From a checkpoint of a small transformer trained on Wikipedia.
Size: width 128, 2 heads of 64, vocabulary 857.
Each number is 500 + 50 x the weight over its row's rms, rounded and kept within 0 to 999. Layers, rows and columns count from 0. Numbers have three digits each. The size before them is the row's rms in percent of the matrix's.

# layer 12 MLP down, 128x512, rms 0.0588, rows 73-115, columns 192-255
102:552472432582502493486543405566517498560533452539456598462609517522510523544421546612527509534470468488415523560466476532419504516504546496434614474573536480548515656492474515414544533450448468
096:618558505435434553543514555561467495464469550448557476553439554496519580528453488520487520432525460565518565496438502441444483569493580491495442517513491426476489389553469440455496500561546439
105:468516485551521420529423473460440460514451447537541426420537501561513522396424513480488478604509481506493548486490477546563502508517457473471489504476521531450515487397475425509478490535499482
103:459341575572461508616497476490523499528622505440514503447539477490512480506564587542471444373475564444520535482441542491618570546557549444433547412569479442599491487520496465491511523513456593
101:447473421501516497497423521592402482492595469512524496513539492544437574512566588454540517454527474525603523539537568528513474534580405466471457485501441551571470432500549500534454570560502431
101:516461556467567477462499506539540467416548572530458494572477458492506500526458554442429485509488513464515532536511404464451455534510549562482545413496450486469506480525553449507444561427458576
103:448507448547492542503567399527454435492561504489486513561478515527321545533517456491540551499574486535500552460527442562439489488591578498545559550509565567430542526482479511570518500431488444
098:513495535586514496446448550366556420585536376514445534514488551471539537415537519424556512458459483502474506445504462504488584550527466561581495515413542437539362494529517522530539627514592535
096:589558494498504489430467503476522516488446478487562536525533498506573526575492483534537393512501450480555461549567597465453548422388463450511457517421489465570496468429551476587485516536514430
100:489473450559538489553449502503480524565418504518493538508475400564453485493529620552480457562548560443567484455475589386622456455449440433454576490492537604512506491483493487427489511520463554
100:485514450547567557515497505571533523471499410490453453507526420488501437525403487507425511583385524451482470486535562595496539460448466410499544519476517473530438502475414498436535544469550622
103:469579490506545466584519480476421559529507539517537517561469538455421491473536505540516493403478525469573510426457504553520572533576518528513556465591459497565459524523457373600463620512462525
105:625427473542513480487396467486526538417540571501492488529458392565508460510425485553482459506399525402525570514486418501575469431603543586567520493605564558526520458590556557547421511503489505
110:502492518477480604482500441495477462434585487576535496463538551594422459490462483503470481380560504488512452526447448512517509404466504500462463600534476488495486485522434426525523505451508561
100:517402525458499610522394482566473479515524410391429494401546560529518479454555558341507480563514493346397420522412499460513548530515509499545528530501545525570490434441513458463447465512578509
094:452523521541574475601461444571533481491495471502512486466445496467561455545507495404520509483421474488487510532467511473463537426494484520500571449513491508438526405420436512536452447419563567
098:406553529543488481429626469477508518565538479436437479524516523432472427459521560494438393415409483626506567460465462486425554516489415506530462474597437407448511536604540468587496489490423590
099:520427451433541529431488505470468515476464490478557544539435440534508549402531527599453514495469552539493412494469510524528542416517433431354544556417450493580385620517421494488557474529499507
102:531453468541497456540589605583454534401475481557472437550534527504447469467524419594539548517603541424434497448536533503471528449527510453515565531531484521461460482474467544474574524572386511
099:443482545573471510455436452581508467528390434549472484539494488477577544504492511446483512435483482452544532519409509615572531600496501501517620487513572487471474454452610598533396473478546489
103:455490470504476566527517536422558478458542471485522412582536455474397532507476357526488513460561568507509577552515494470438478518562511488547553499458517540469494443497553551594401553477405394
099:533506495538511492428473445407512494569517444640421447531520439511539503493484474521541575494522552552415442431490498516524580470466490524529532510440492475489443578513480437543447531416515480
111:557539526468510542485512566520542564587449535408554579499450432493571382512441578587415568451502456459539442587594605506551491518481491498577560541525455582512566500607460478541551502477598508
097:528515480459487575463346519551505515472655466473531425472443536451554533530543511517481546469545613526515489407574484434486574565591446476462557532551566514460466496570517559513407461501488477
090:524522483450436554462433558441454478544453491574481478532452506539636468491474578550534498508510505532436477535477483546546545541508434508450463534505549522503529525451562552412480549556547488
101:533461482467569526504401615596514506520529510509552504462450615400506471518417439405448583509571504554519433514603505528441510526532444440572500521492481472496512465501475551534530519432482549
106:592470487468398459493527528482519441534500509567445527503600512474482434401475513500466452511472427543422394543470550425442473484540412393522486512482463514554516533557484494444464373461576503
100:457468541631520528518521457539556530519614442422525391471466559518568492530517453409486423418434485438483518538529558532468516491500437539554444493501510454472621449527500527535521424553552538
100:513483547535518503468461542612517538470507489509548472503539530448501482452507445403483591443579494526434518534420506434423556504448589536449475481482461521464426503530517462483445561540533513
095:533424418406432478500443469503470400490510451495600431518375454460457472475563614590429442441544582571558557514619441521414507467489500533389468501507519512516537487481600503424488493515506477
103:634524499397520543489505585449418432459443485515556550558415486510545471531454439502500415488472579513526495490564464503570485483472415539495563485529495481434501423441559441547566531527502492
095:480431469460460459523461502550478408448527497505547491577447484522535447486604486531489524514466455557514535510515517579509492481492585471407541451505505476549508537542547469429536469508499440
101:498504514559592500462467514561491414451480550502399485511535431504530451435521527406465545494533512558494568522439507550572500448589560584494502477511487575615484527447548529541523555502440612
098:504500541522562464528490441499436498461501600499521485540453525542537548480497452588503529436488522622431435458419448592444452439492514484510479588534529484532505463446481602447426547556515502
103:483508512439487518517531469537508530529485518500489500543570410463415435421441445553551456621567505486543501472501568500560451553510491459491542496439459505572483514494539512495532456501525540
098:468494463506516460510476488533523514497647531452545457437510505476425510531508531481531513468509494567563554506591519434403462517561517497549485553481520405523541507532446555470526529537604412
096:582471507453500509514432439427460540524404483520498514492507589493429566596556428504444588525458591479552442471422502512454456518501468505454521510545554573444500533553481507460552451479482560
102:444457564566587548532427505487370519507388502481552474483541473572472596481505528517521466541602516473473538402449538526517516476488565470506513502493554507500585501492551563546458438500574434
098:413514504491465456467476456494490558475535488510509558533482494512523463480518461543542480537476467424417477511392488549509493475453541506434494505494498530511479529517584571600561567447561524
104:536548574409491456446479488549435492547448477492517547504585493482529419507458395490460456469430475528603424500495499494462544518428424582438562529482432537521483596577452617544605496453513448
095:500479551519501575481513545516467480522524529497411516583519412441547480470473521496557575532490558432527570473503540518558565506444473576495522515546508602489441466556461439455582500510537468
096:492461536502511544509579452553472481590486502533505527525495507546513521620545523567561500505523541458403514523471542482518497498475513497609342475434599620463499504495456477490543444485654464
103:504461515506405501524565491536503529521465412465527465525558456440385561448462569495508433545555519466437473514588461543469470458569546478402481427563454490511403545517551482479453529527434400